Each number is 50 + 15 x the weight over its row's rms, rounded and kept within 0 to 99. Layers, rows and columns count from 0. The size before them is the row's rms in percent of the matrix's.

# layer 2 MLP up, 2048x256, rms 0.0812, rows 945-1053, columns 192-255
086:49 47 32 35 68 43 33 56 61 29 39 42 60 41 68 81 14 19 64 79 52 17 61 31 36 70 45 61 53 76 43 31 36 68 48 81 63 44 66 34 57 65 60 15 61 49 59 63 35 37 57 60 38 50 49 49 34 83 37 32 60 43 67 56
092:44 41 37 54 45 57 56 49 47 42 40 44 47 81 52 78 49 53 57 58 52 66 49 59 37 60 38 33 47 34 58 57 51 51 35 66 43 62 38 36 49 53 68 42 49 23 30 53 24 34 55 32 36 31 67 47 63 38 44 56 84 40 46 34
098:86 68 20 53 43 57 77 41 70 44 56 83 51 45 41 51 38 33 97 39 59 61 51 60 40 58 60 39 34 38 43 32 33 49 49 58 66 75 32 44 40 52 46 42 52 57 42 45 47 19 76 50 57 37 73 67 54 48 53 41 71 62 57 61
100:50 47 34 73 48 47 61 35 32 74 56 50 30 63 76 41 34 42 53 54 29 35 49 39 49 58 61 63 60 37 74 58 46 56 68 40 13 62 61 51 34 59 67 42 62 42 25 56 16 65 38 48 62 17 48 40 32 57 41 94 66 76 76 34
103:69 46 38 66 37 34 25 31 53 45 47 51 55 52 49 71 64 58 56 57 48 20 46 59 35 40 63 67 14 45 32 37 72 22 67 56 69 72 59 32 70 49 78 63 64 77 37 64 64 44 52 56 69 42 40 41 35 37 42 68 84 60 55 31
093:63 63 60 64 51 25 37 38 61 55 41 39 54 61 42 70 78 58 53 73 61 74 53 67 56 78 41 57 48 35 56 65 52 27 41 63 54 47 58 61 64 28 43 53 43 78 33 67 35 55 48 48 29 52 61 71 60 42 39 50 36 72 32 32
103:46 46 29 46 54 62 37 41 37 17 64 99 43 30 57 63 29 65 50 51 59 68 63 44 37 43 57 46 60 29 32 53 50 48 37 57 52 61 20 60 56 40 75 52 54 49 64 55 57 40 74 40 48 46 51 43 40 83 29 58 43 65 69 73
103:43 41 34 58 54 57 52 43 69 40 32 62 70 40 57 51 37 53 65 43 58 53 40 38 32 49 75 27 56 39 60 34 51 48 56 47 66 71 75 32 73 36 59 31 33 39 35 35 29 49 38 65 27 22 44 57 53 71 64 53 32 65 60 60
104:50 67 42 45 56 39 27 47 16 36 53 38 64 39 60 65 69 51 45 73 62 64 43 40 54 80 60 44 38 45 37 63 10 52 32 51 45 55 67 33 60 41 37 38 57 60 69 41 23 48 79 58 17 36 39 52 48 27 67 73 59 69 48 57
106:71 55 38 48 51 43 34 38 30 44 65 77 43 58 75 51 27 48 47 60 62 46 60 57 54 74 58 31 51 15 40 46 58 34 61 26 66 65 66 49 61 27 43 39 59 61 70 37 47 20 38 41 49 30 13 49 40 43 12 52 33 57 45 38
131:33 50 31 21 61 35 44 49 39 58 54 61 32 79 31 30 59 26 47 28 50 30 50 52 33 55 63 47 32 40 44 64 26 39 65 31 39 57 38 59 45 38 46 11 53 41 48 58 49 36 66 53 30 48 54 61 53 49 45 62 78 63 53 28
115:48 73 12 52 32 42 41 23 38 41 57 44 75 56 72 46 66 35 51 64 65 54 32 38 68 69 41 62 57 57 57 37 61 50 34 61 54 57 30 50 66 14 52 37 40 66 51 86 24 30 65 56 46 36 63 71 44 67 02 77 45 57 63 76
111:47 59 23 46 17 76 48 40 55 37 58 56 55 57 39 66 54 53 53 61 50 73 33 39 66 50 57 21 63 14 36 39 59 53 59 55 43 70 65 62 95 46 59 54 58 64 40 53 43 24 47 29 60 45 43 77 47 67 39 79 55 47 40 75
113:51 31 50 02 43 12 55 29 38 33 62 84 41 54 69 42 49 46 54 46 29 70 68 34 59 46 66 71 63 44 63 45 47 54 56 54 50 60 50 44 47 45 73 45 74 42 55 54 42 51 77 48 35 35 38 43 58 58 41 46 67 74 76 54
115:47 62 39 38 41 32 28 35 43 59 31 68 81 80 47 37 47 57 61 75 64 65 49 85 48 38 68 70 46 55 47 46 35 27 46 61 48 66 48 56 59 58 43 35 45 68 58 54 26 67 38 40 54 52 38 58 50 32 35 50 50 49 58 45
112:53 37 52 35 64 38 46 65 32 38 29 55 53 29 46 45 57 61 78 61 55 72 58 60 40 60 71 59 70 52 71 47 35 42 62 50 50 56 62 68 90 54 68 42 21 48 58 46 38 50 59 35 47 59 26 55 50 87 33 57 35 66 72 35
075:55 51 32 27 41 48 60 41 64 57 55 80 43 59 45 45 52 54 70 60 55 52 64 71 34 64 76 35 52 26 64 65 52 42 48 56 54 84 57 29 59 49 58 19 62 65 63 63 39 46 50 55 38 14 65 38 70 61 31 55 70 62 68 64
118:73 32 39 57 31 47 59 42 53 68 61 63 49 55 28 62 50 44 68 49 45 57 42 57 36 46 40 57 36 42 50 31 46 54 71 54 53 67 36 36 40 47 57 44 57 61 59 38 39 35 30 69 57 29 37 48 52 55 40 49 38 61 71 41
100:75 51 77 35 50 54 47 60 80 69 34 36 32 57 52 43 25 25 77 60 47 43 62 57 40 58 59 21 50 27 84 64 71 56 31 58 71 39 44 54 41 48 68 43 41 68 39 49 19 16 37 47 54 44 63 42 39 61 52 21 70 47 40 67
114:66 69 39 21 37 50 70 34 32 41 05 70 54 65 47 57 56 44 27 41 59 55 61 52 35 62 85 25 47 50 47 33 56 36 65 57 57 82 49 23 58 62 43 26 37 54 68 48 26 51 39 41 42 48 37 72 40 52 52 31 31 34 44 45
108:44 59 15 59 30 39 62 53 53 28 40 67 51 53 38 25 38 15 42 53 45 63 80 71 52 67 99 57 40 53 65 14 55 55 44 61 55 56 52 44 86 66 61 44 64 46 45 50 32 65 36 36 21 15 50 36 42 42 18 50 61 59 72 69
108:51 50 62 39 43 61 44 36 47 47 53 78 33 56 22 38 49 56 72 66 48 74 42 53 50 79 66 55 31 29 45 41 43 37 39 86 55 62 42 46 43 26 70 45 53 77 41 22 53 52 86 72 63 53 34 33 59 69 38 61 71 99 30 60
103:38 51 38 35 74 40 55 31 34 72 49 71 82 95 63 45 31 51 53 61 80 53 81 49 32 49 73 58 56 70 62 26 53 46 59 73 45 61 53 29 53 44 67 48 62 60 36 59 65 54 48 56 61 47 57 49 50 19 38 75 48 58 40 33
128:49 45 56 45 45 61 27 57 27 66 69 47 71 43 56 54 20 61 55 36 84 37 56 44 37 56 35 65 43 32 50 35 49 18 62 45 57 60 56 51 57 54 45 46 60 64 50 73 40 37 52 62 48 43 55 64 32 68 27 47 82 45 60 64
100:34 36 66 59 69 22 15 46 65 33 37 48 52 40 41 31 72 52 36 83 48 66 55 35 35 40 45 57 40 43 64 42 55 42 24 54 57 38 69 59 42 19 50 42 36 67 50 63 68 55 26 43 52 42 61 62 44 34 55 48 54 68 81 32
115:53 64 15 48 14 44 51 06 33 49 60 44 54 62 44 51 44 40 21 54 36 43 68 46 36 66 43 21 41 45 68 30 54 31 65 63 80 69 53 57 33 40 47 29 53 54 65 66 56 62 35 67 37 49 52 57 43 84 52 43 33 42 47 53
092:54 69 52 56 63 50 50 45 77 57 37 39 61 57 24 41 40 45 56 45 60 20 51 50 50 77 34 60 39 42 28 70 54 28 55 62 76 28 34 71 54 63 36 37 57 50 60 67 24 49 70 99 40 35 47 44 60 66 68 43 70 39 57 84
102:67 31 51 33 46 73 24 70 45 85 50 45 43 42 52 31 44 45 41 52 33 58 50 48 30 83 32 15 42 54 45 45 54 48 63 38 74 32 49 30 64 55 30 54 71 80 56 50 10 49 90 66 66 44 47 75 50 54 39 57 49 51 49 39
095:40 39 30 47 42 32 43 63 55 37 52 77 56 64 52 30 40 27 76 38 67 67 67 68 49 47 61 57 13 34 50 31 31 56 49 65 46 59 36 37 50 42 56 48 48 35 42 62 60 42 27 48 41 38 27 37 48 37 52 71 40 50 57 23
105:41 59 52 56 61 50 39 21 57 59 62 49 74 51 48 61 71 23 76 73 48 46 48 42 38 29 57 48 56 65 40 13 49 62 43 55 60 66 25 25 53 77 31 55 50 49 59 66 39 45 61 44 62 41 77 45 49 68 22 51 60 42 28 40
096:45 43 45 41 50 47 19 40 52 69 27 45 60 55 58 46 53 57 54 72 36 53 50 47 72 43 37 67 16 32 68 35 50 19 44 35 45 49 44 68 50 57 53 48 48 52 67 30 38 54 56 45 27 51 56 49 59 37 46 41 53 57 28 78
071:55 73 41 34 47 44 57 39 54 63 30 65 39 63 50 31 43 45 81 51 50 46 69 60 45 55 66 36 40 41 48 69 45 49 52 68 47 58 32 24 58 47 67 21 64 47 59 72 36 20 66 55 51 28 37 57 67 74 45 77 54 78 33 68
097:50 42 67 27 26 46 22 66 44 39 43 45 71 75 59 39 45 28 74 26 60 52 29 36 62 78 54 58 28 33 64 46 33 51 45 59 71 58 65 40 30 34 48 40 49 54 37 49 67 36 33 49 51 36 66 52 37 41 54 72 31 72 30 39
096:39 39 27 47 57 19 52 34 18 20 58 73 80 65 27 71 62 51 66 68 47 41 54 27 37 44 48 34 52 65 73 33 77 56 51 61 56 49 27 23 48 52 38 12 60 41 50 49 34 56 60 55 49 33 56 49 64 49 43 46 44 41 51 65
102:40 54 39 22 56 52 45 37 85 29 50 54 76 51 48 64 66 53 60 59 64 44 59 75 50 37 44 14 46 15 70 64 35 43 55 72 33 52 76 64 56 38 54 27 52 62 42 39 48 67 68 70 36 49 37 53 49 74 54 31 46 57 34 66
096:61 50 52 48 47 47 33 55 31 34 46 59 69 40 35 53 74 47 40 71 41 79 55 47 35 63 29 30 59 44 55 65 41 42 62 48 34 36 60 30 62 25 27 54 50 63 65 32 42 21 54 80 58 39 52 36 40 33 48 42 59 49 44 23
090:55 54 36 51 22 61 57 33 54 66 63 45 52 39 60 72 55 61 70 75 39 39 36 77 42 64 69 51 20 51 47 47 48 41 46 41 19 57 63 54 24 46 61 49 48 75 71 64 46 42 53 49 66 36 34 69 39 64 59 68 52 55 39 48
099:70 61 28 42 50 48 59 44 66 65 38 87 68 72 29 80 51 40 62 55 46 44 59 61 52 49 55 26 42 61 73 55 44 52 58 83 62 54 57 27 55 56 70 51 48 77 62 53 36 49 72 74 57 40 32 59 71 40 21 76 51 38 63 72
107:58 44 26 58 55 61 21 53 89 70 63 65 40 42 56 43 48 63 78 40 62 49 64 51 41 40 68 47 50 47 83 76 67 55 45 65 25 44 71 55 26 65 36 49 43 40 61 44 54 48 37 51 39 35 46 50 77 47 50 83 69 57 74 87
103:45 59 39 59 60 25 42 24 38 32 36 80 38 48 34 31 54 52 66 40 44 59 38 40 30 61 63 32 53 64 35 20 29 34 34 34 29 66 51 42 28 28 50 35 58 68 82 60 47 57 54 32 37 24 61 34 72 31 25 56 45 45 45 31
102:30 33 36 60 47 64 52 24 44 50 68 53 88 60 50 34 28 60 63 70 62 52 22 37 45 43 49 34 55 28 66 22 42 53 50 29 96 38 44 60 54 36 52 39 47 57 57 40 57 30 71 29 41 42 60 75 36 26 25 49 80 82 48 79
099:77 63 73 54 45 27 31 29 47 40 24 74 66 29 43 39 46 38 78 35 53 31 73 67 54 41 56 55 34 59 17 53 68 61 62 46 42 40 42 50 61 23 45 36 51 56 57 51 23 20 58 56 63 57 35 75 26 65 42 44 81 58 33 51
097:60 37 38 51 42 47 53 31 62 73 65 35 46 71 44 51 42 54 77 58 33 34 74 47 23 89 47 35 27 47 55 78 65 44 48 52 39 37 57 26 50 74 38 66 39 49 65 76 31 47 55 50 57 33 49 28 76 53 53 65 61 43 67 54
122:70 35 43 46 59 11 40 50 63 59 54 45 49 59 55 63 37 57 58 22 53 61 50 66 42 63 32 55 37 28 48 56 62 39 45 48 68 81 50 26 58 58 59 68 53 64 44 66 41 37 52 73 43 41 51 46 52 48 41 51 60 57 39 38
091:69 57 53 37 43 55 31 40 48 70 53 58 61 56 76 46 27 33 41 28 47 50 69 59 50 59 49 55 65 36 52 61 44 45 34 77 49 64 33 24 17 59 55 49 31 41 51 59 28 66 52 70 61 34 59 54 52 53 34 54 48 34 74 36
111:47 48 40 38 58 45 40 42 66 46 47 65 62 57 29 46 43 75 54 39 53 44 66 52 54 48 51 64 50 27 50 56 54 37 35 55 53 63 58 55 25 59 22 44 38 42 55 69 41 63 45 61 45 43 66 55 37 71 36 66 72 63 56 45
103:47 45 39 45 34 79 27 64 58 22 18 62 53 51 58 32 43 47 75 86 73 27 53 58 37 52 48 54 40 49 45 56 34 24 30 44 61 37 22 44 45 34 64 56 52 55 45 75 44 53 43 48 36 36 56 23 33 44 31 42 65 56 56 53
105:58 68 39 46 39 51 61 50 76 46 70 43 56 41 61 64 44 50 50 44 54 57 64 33 42 87 73 19 37 38 66 31 43 41 55 54 43 50 31 31 64 50 76 43 69 35 62 50 36 67 63 36 46 37 32 66 47 71 55 41 83 49 63 47
101:49 40 56 03 28 64 66 38 59 37 30 53 31 48 20 62 62 59 48 33 35 37 65 35 45 58 63 28 42 70 77 49 65 56 66 64 73 55 53 45 67 37 52 61 54 37 49 32 13 77 65 65 31 15 31 38 70 38 46 51 36 55 51 55
096:63 37 41 39 70 73 46 51 49 52 41 46 63 40 46 67 46 55 56 70 63 33 47 48 77 70 42 63 37 45 51 16 43 29 61 82 75 52 49 48 73 46 64 60 73 47 65 52 13 39 53 55 56 54 64 45 79 43 31 37 47 33 61 43
111:73 50 51 24 38 30 41 35 70 46 44 69 51 53 77 36 55 54 46 54 60 76 75 64 56 56 51 61 36 44 84 37 46 44 44 62 56 49 74 52 43 64 74 42 20 46 74 52 41 55 45 54 57 45 57 60 48 41 39 40 43 39 54 62
116:82 80 59 51 46 56 33 48 69 61 18 42 35 74 54 54 30 59 98 54 68 46 51 77 47 82 67 59 43 33 82 28 50 48 24 42 65 46 63 49 71 56 45 27 49 58 58 49 42 50 61 60 73 27 23 44 48 60 67 66 36 68 58 57
118:35 36 48 49 45 47 66 33 43 43 61 48 51 71 53 82 48 65 80 70 55 48 61 50 29 40 53 31 20 40 33 64 44 48 16 56 58 44 63 64 50 65 44 41 55 43 48 67 52 42 72 70 50 47 55 77 58 28 65 38 75 30 65 45
104:41 49 56 26 66 49 57 63 38 41 56 82 80 54 45 53 38 49 39 27 39 74 60 70 38 47 50 30 50 45 44 54 43 84 41 30 58 52 50 41 37 33 57 55 63 34 49 61 51 32 66 47 49 48 77 45 40 80 54 50 48 49 42 48
098:50 68 48 35 39 66 46 39 46 45 56 39 55 55 55 39 43 33 69 57 49 65 57 79 62 64 69 38 46 45 67 74 49 33 31 62 22 53 60 37 47 57 55 46 46 63 26 60 33 64 53 68 40 53 67 52 61 42 59 84 62 66 43 59
111:38 53 15 26 47 59 31 55 47 48 65 53 39 34 56 39 51 62 36 67 38 93 38 21 38 60 43 40 21 55 61 53 64 38 36 62 36 60 47 51 69 60 66 34 63 57 48 39 67 58 65 72 41 38 53 57 48 44 82 22 55 64 51 53
103:55 59 63 43 35 66 20 66 33 41 54 71 54 74 23 63 29 50 76 48 66 55 50 49 51 53 69 45 46 38 49 45 57 42 45 56 52 83 33 48 50 55 69 43 56 34 48 77 60 25 70 74 43 17 50 58 52 56 67 61 78 75 34 58
103:40 44 51 46 30 51 60 67 61 17 45 50 52 39 70 40 80 41 72 52 32 52 50 54 25 58 51 48 39 37 76 37 35 46 60 74 58 28 68 38 47 33 53 49 51 39 23 63 53 50 18 56 31 34 56 40 68 66 57 44 40 72 59 49
106:32 66 64 42 45 29 32 19 51 33 37 61 40 64 55 47 37 30 40 31 64 63 81 63 43 55 46 65 51 50 42 45 53 47 81 31 69 37 58 58 65 46 54 43 49 50 55 77 48 55 53 25 50 37 62 52 42 52 35 46 49 69 85 54
098:75 27 48 35 27 62 36 45 41 75 42 81 63 55 43 31 57 25 35 73 69 47 65 66 66 53 52 23 59 59 34 58 19 41 77 48 34 58 49 61 44 35 36 64 87 39 46 53 47 49 59 25 55 42 77 59 19 46 45 66 42 70 57 61
109:49 67 45 47 46 66 44 33 80 34 60 79 60 72 60 39 58 55 56 42 55 56 52 71 43 61 68 58 25 41 54 43 65 17 23 41 41 53 43 36 65 34 58 38 74 56 58 38 61 31 27 68 65 41 63 57 15 72 58 75 51 88 60 45
092:49 37 43 59 50 25 34 44 64 55 65 71 49 60 67 41 40 70 51 65 59 60 54 89 44 61 67 44 59 41 60 43 15 55 54 56 28 49 64 52 50 41 52 64 57 60 43 51 51 57 42 56 75 51 50 48 37 28 10 59 58 68 36 55
101:32 53 48 44 58 52 29 50 30 57 56 37 45 67 55 53 57 35 75 81 32 71 70 48 71 73 51 55 28 79 48 53 34 59 55 51 62 63 38 34 40 64 88 53 51 61 43 42 51 44 42 47 39 41 18 54 32 64 39 60 50 32 41 76
095:36 43 58 63 72 46 34 62 32 59 28 61 35 61 74 38 32 34 51 46 51 71 54 50 59 59 57 69 58 74 55 49 44 52 46 42 57 41 63 64 71 49 47 61 59 28 53 63 36 68 62 63 52 65 45 50 58 56 34 60 34 28 83 64
097:33 44 42 44 44 49 52 46 56 62 28 59 70 61 20 40 63 66 45 72 40 66 46 68 37 61 57 34 25 57 86 56 55 26 59 64 67 60 57 34 57 47 83 16 60 61 66 58 56 45 65 47 54 25 41 53 61 33 36 61 73 37 25 65
097:43 50 76 51 37 44 34 55 53 36 40 52 51 59 49 44 40 48 75 68 38 29 48 43 20 56 71 33 52 48 40 37 63 43 43 43 50 39 34 58 26 60 73 70 82 66 29 56 64 49 38 49 59 41 43 63 63 60 20 27 58 52 52 91
091:63 54 38 26 61 41 40 38 28 58 64 72 73 45 20 60 71 62 66 43 60 30 42 82 53 31 44 37 54 54 68 20 50 46 40 83 38 42 70 60 37 48 50 59 73 45 30 38 33 44 80 82 66 46 90 45 71 37 33 32 46 59 42 43
112:49 79 00 61 48 52 48 41 64 51 34 65 64 63 48 38 42 62 69 37 52 53 49 32 58 65 47 59 54 26 88 18 48 44 44 56 43 39 32 50 58 28 73 47 59 80 49 46 75 59 59 47 37 39 64 29 57 64 57 50 39 49 58 62
084:38 40 52 76 60 48 67 50 22 83 50 43 77 50 44 35 66 45 78 41 44 56 57 59 53 54 41 46 45 52 50 67 41 23 36 33 26 38 20 26 62 64 41 44 49 52 80 33 37 45 30 44 57 48 41 69 72 60 41 59 58 65 62 62
102:49 49 56 58 29 26 53 59 44 32 40 61 50 49 70 42 35 53 54 58 31 45 59 70 43 48 54 42 61 51 27 56 65 18 76 50 46 65 47 71 76 41 78 21 65 71 55 48 36 46 46 39 68 54 45 56 46 67 01 33 64 59 37 64
108:40 40 28 43 51 55 31 64 65 56 63 78 64 59 59 47 41 22 53 37 67 70 67 54 57 28 70 59 47 52 56 50 36 39 51 32 57 65 57 46 79 24 55 55 45 37 56 42 51 41 62 42 39 36 66 51 45 42 45 75 45 77 58 42
094:62 56 38 38 63 57 14 67 30 22 67 45 39 68 49 56 35 20 47 46 88 63 85 74 40 57 72 36 33 39 36 51 28 42 62 28 47 68 38 54 66 37 68 56 35 53 28 51 52 69 37 50 58 29 59 43 50 42 59 40 18 51 48 43
092:57 46 35 47 39 49 69 46 51 45 55 62 42 58 45 45 68 22 51 60 54 63 61 46 42 59 44 45 50 27 56 48 53 55 73 47 59 47 20 55 39 63 53 08 78 40 40 46 54 34 52 50 41 37 68 46 31 32 28 46 86 37 38 57
063:49 56 28 21 42 57 42 35 54 53 55 48 53 73 40 50 44 34 69 55 59 59 43 70 39 66 53 34 36 53 47 60 26 40 50 50 38 65 54 47 53 67 50 24 47 49 63 61 53 47 76 66 48 13 48 55 58 78 27 47 44 78 60 52
107:88 68 52 42 58 44 50 49 48 60 62 52 81 68 22 35 34 31 42 38 45 22 60 50 55 40 37 44 39 53 37 59 53 39 60 48 44 43 62 44 53 13 66 66 71 72 72 50 32 61 41 57 54 57 39 44 05 38 46 67 37 48 41 66
098:35 37 38 55 44 55 60 53 41 48 70 57 61 60 36 81 62 37 53 76 48 60 33 64 58 44 35 60 55 54 69 51 48 34 56 40 46 59 13 50 44 36 47 39 89 44 40 51 44 36 48 66 47 09 75 45 64 42 43 58 65 48 76 52
107:64 61 47 60 32 11 48 59 60 73 50 36 58 35 43 37 80 44 54 70 45 47 67 66 47 71 60 38 43 35 61 50 70 48 68 78 50 54 35 50 48 66 79 45 43 63 69 75 52 43 63 36 45 30 45 59 82 46 30 36 52 69 45 25
094:39 53 30 53 39 45 54 68 53 78 39 62 69 49 53 32 13 77 49 60 77 55 76 60 53 58 62 36 26 61 60 46 46 37 18 58 33 45 36 49 52 59 71 49 56 57 59 38 55 53 38 45 69 50 55 21 63 28 38 59 72 65 52 79
127:69 46 27 33 40 40 61 55 54 58 63 57 29 70 28 60 46 51 71 74 40 57 42 58 60 52 69 43 29 52 31 36 70 26 67 52 53 56 67 58 51 54 38 47 51 71 46 55 44 71 29 63 37 52 18 43 46 59 52 76 73 47 49 52
094:64 48 38 77 20 51 27 68 44 43 73 37 55 27 37 64 41 55 85 46 61 38 36 77 41 61 50 50 38 43 06 81 25 27 35 35 36 65 45 48 34 50 29 59 39 34 32 82 49 41 65 43 42 40 45 57 40 65 30 73 85 41 79 37
096:41 61 46 48 43 52 76 19 45 22 46 55 79 29 42 33 62 35 25 56 73 46 42 33 26 40 52 66 39 20 63 69 40 59 54 68 41 63 37 44 29 42 40 56 43 43 35 40 58 42 41 74 44 28 45 55 43 31 22 59 52 41 66 27
099:49 50 41 28 49 68 40 34 38 38 60 45 81 60 46 34 38 36 54 60 51 53 48 71 69 50 48 30 18 38 37 46 50 41 58 52 43 48 56 35 39 67 67 44 58 50 37 71 44 38 60 80 25 47 56 65 60 34 19 81 54 41 77 54
093:34 55 55 35 56 59 56 38 56 32 40 35 72 55 35 40 27 19 66 74 23 70 53 49 48 47 53 50 56 37 93 24 14 44 44 35 48 42 68 51 49 51 31 37 70 68 76 44 42 69 59 48 08 58 53 44 76 41 62 62 51 48 38 38
107:26 40 41 43 56 34 10 75 39 46 44 52 76 40 58 67 17 49 59 61 60 57 55 63 50 91 65 67 57 44 53 35 41 23 52 55 68 71 58 58 50 62 64 54 58 64 74 59 42 60 47 39 59 51 39 63 55 53 34 83 39 98 37 48
103:42 83 23 32 57 33 25 60 57 47 39 66 81 51 36 59 47 47 27 38 61 66 61 55 66 41 68 38 63 52 31 30 46 26 74 64 77 99 44 57 40 10 50 42 42 50 52 60 63 34 37 55 34 40 58 61 51 35 43 50 34 62 47 46
074:64 59 47 46 37 30 46 16 85 72 75 60 45 72 45 49 49 50 70 41 58 49 57 55 41 49 55 25 44 38 68 66 63 46 46 70 45 75 38 29 48 58 67 43 50 69 56 66 39 39 64 54 44 05 55 42 50 58 49 36 63 50 57 59
084:38 53 41 42 65 48 51 40 44 57 44 72 41 76 21 37 41 35 42 38 63 77 58 62 58 52 72 51 14 65 66 23 29 59 37 74 67 44 60 25 57 42 54 53 43 36 49 59 43 56 58 61 40 41 53 49 54 44 53 49 35 58 89 47
101:45 50 37 39 60 57 23 53 32 62 46 64 45 38 26 64 68 68 63 62 45 55 55 54 33 47 48 49 43 48 42 58 59 66 40 66 71 36 42 19 45 31 48 34 55 28 59 78 44 49 59 88 60 59 75 24 55 50 37 57 50 29 59 38
105:43 44 24 43 66 49 64 29 56 39 55 65 62 72 18 43 21 72 50 71 44 78 61 51 66 44 89 53 58 67 33 58 43 28 54 37 37 83 34 54 42 40 66 35 61 60 48 45 44 17 45 41 27 50 53 38 33 62 28 20 53 45 68 48
094:70 49 70 52 51 50 30 33 41 48 19 66 40 54 38 56 65 40 45 43 35 36 46 70 62 51 95 60 41 48 55 51 54 48 33 70 49 55 38 28 39 40 68 28 69 53 55 31 25 62 45 78 64 24 26 51 75 64 28 40 31 51 66 53
118:31 38 43 16 42 50 53 43 49 27 32 43 47 53 58 64 27 51 49 59 66 40 42 66 39 51 43 55 25 63 48 61 57 48 29 41 47 47 31 31 54 61 69 43 71 82 49 64 50 38 62 64 50 56 33 55 66 42 44 53 64 59 76 32
110:50 87 17 28 34 17 39 74 64 54 59 49 46 58 42 66 60 51 48 44 31 75 39 28 40 38 54 33 34 48 54 44 58 57 55 56 59 55 52 35 59 69 31 51 32 51 66 31 36 39 61 80 54 32 37 64 57 55 53 43 49 51 56 43
100:68 53 48 45 28 35 44 71 21 80 61 64 43 53 35 62 49 54 24 49 71 54 58 41 48 46 62 62 61 57 56 49 65 15 86 51 65 84 52 52 57 45 44 44 68 31 30 23 44 60 52 67 60 29 52 36 48 48 38 75 33 52 32 51
117:47 37 13 56 41 29 15 39 45 46 38 46 51 77 35 51 61 40 68 39 45 76 53 41 39 40 44 43 46 45 40 45 49 44 34 33 66 48 47 59 59 39 36 26 42 50 54 55 63 30 78 53 55 56 44 53 26 79 37 41 49 53 44 63
073:51 58 42 24 38 48 61 32 81 55 54 65 34 53 38 50 59 36 56 67 68 54 57 71 28 59 51 43 50 32 55 56 46 46 38 54 61 53 30 28 53 43 50 28 77 63 49 54 50 36 72 69 43 19 50 41 60 60 34 55 53 63 69 57
126:60 61 61 41 50 61 62 33 53 63 18 50 18 86 68 61 24 49 52 63 57 68 85 52 11 65 65 32 41 18 75 59 34 30 50 60 50 45 54 34 69 45 71 16 57 43 58 54 52 30 64 41 33 46 52 75 60 63 40 56 31 68 56 52
098:26 49 47 59 32 67 56 27 68 25 40 42 56 41 43 67 63 69 58 41 44 54 42 29 45 62 71 48 53 42 80 32 52 42 29 40 64 70 21 34 63 16 57 43 72 53 41 19 72 48 60 43 51 43 47 41 48 59 36 39 37 72 33 43
104:68 52 51 47 41 26 33 47 53 38 78 59 73 72 58 43 66 42 46 73 59 56 59 54 36 52 46 38 54 41 55 36 44 37 45 54 56 50 40 54 55 28 24 59 45 58 40 32 35 18 60 57 36 51 67 50 63 58 45 53 36 62 56 22
087:36 85 31 59 16 46 60 30 71 23 29 48 39 59 34 43 59 42 33 39 50 48 57 54 20 64 61 56 26 47 50 29 50 57 60 40 58 67 47 62 78 49 37 29 56 36 47 42 67 60 48 92 38 47 50 43 34 57 55 36 75 65 33 43
093:26 63 36 61 52 66 32 25 42 65 40 51 29 34 58 48 48 56 51 63 66 48 40 54 54 73 65 58 51 59 68 64 41 45 54 84 71 35 59 53 53 38 38 47 51 39 51 38 49 51 49 54 30 58 25 38 80 25 51 72 35 35 67 60
109:57 82 67 54 54 67 37 59 56 58 43 59 69 53 72 44 35 49 31 23 71 68 66 63 64 52 45 70 43 52 44 43 27 51 75 48 76 53 52 47 49 47 63 64 23 52 64 43 46 58 42 62 40 41 65 38 40 40 62 44 69 32 46 52
100:40 60 71 29 51 60 47 52 54 58 28 43 41 62 53 68 59 44 68 43 68 23 56 59 38 78 38 38 50 53 50 64 46 50 23 56 68 26 19 19 69 60 77 60 73 67 61 47 55 42 44 95 52 42 42 51 55 68 62 41 51 71 76 50
106:45 39 45 44 21 48 40 23 71 41 32 66 35 56 28 57 26 66 67 32 60 57 43 58 20 65 66 42 57 39 56 40 48 24 49 46 58 64 47 54 49 24 25 47 70 69 49 45 48 48 58 56 41 40 66 24 58 35 21 70 50 54 49 71
076:37 45 48 49 64 59 48 78 30 18 48 61 52 47 53 48 29 62 54 50 42 47 45 47 62 68 55 78 70 51 64 70 27 77 62 45 58 50 44 52 58 31 72 55 50 45 77 39 45 56 47 56 67 39 37 22 55 31 39 31 44 54 58 74
068:54 53 55 36 39 29 30 23 57 70 36 55 49 60 49 33 41 56 68 70 50 56 64 65 06 60 72 30 54 50 76 53 26 33 57 78 45 79 52 37 55 49 63 23 51 68 63 59 37 41 48 64 50 16 46 53 45 59 47 51 53 75 85 52
108:36 49 39 36 67 34 22 48 50 53 73 80 64 60 54 27 64 55 35 34 54 47 66 42 38 97 66 34 58 35 39 48 26 37 62 51 63 31 57 47 52 27 36 56 70 53 26 36 37 54 52 64 56 45 22 30 44 64 35 36 46 97 41 46
101:54 69 55 38 31 00 59 27 60 69 34 85 57 55 40 31 11 54 68 50 40 62 61 45 59 43 64 59 61 35 63 68 66 52 73 77 73 32 58 58 56 31 49 38 46 41 43 60 39 66 44 53 48 43 44 20 70 39 33 58 35 53 58 49
153:66 25 39 31 52 36 31 39 22 57 53 56 57 37 57 58 52 43 73 35 68 63 61 57 47 70 46 46 67 50 57 55 48 53 40 68 52 55 35 31 57 57 16 79 65 71 61 54 42 34 22 63 53 43 49 52 52 62 39 51 43 37 55 65
130:52 68 52 23 30 39 23 36 35 52 55 57 44 46 54 47 45 61 62 27 45 18 52 57 42 72 76 55 58 39 52 26 51 60 58 60 50 55 48 45 44 42 64 39 52 75 46 62 56 51 74 55 62 29 67 57 51 38 22 78 66 76 32 59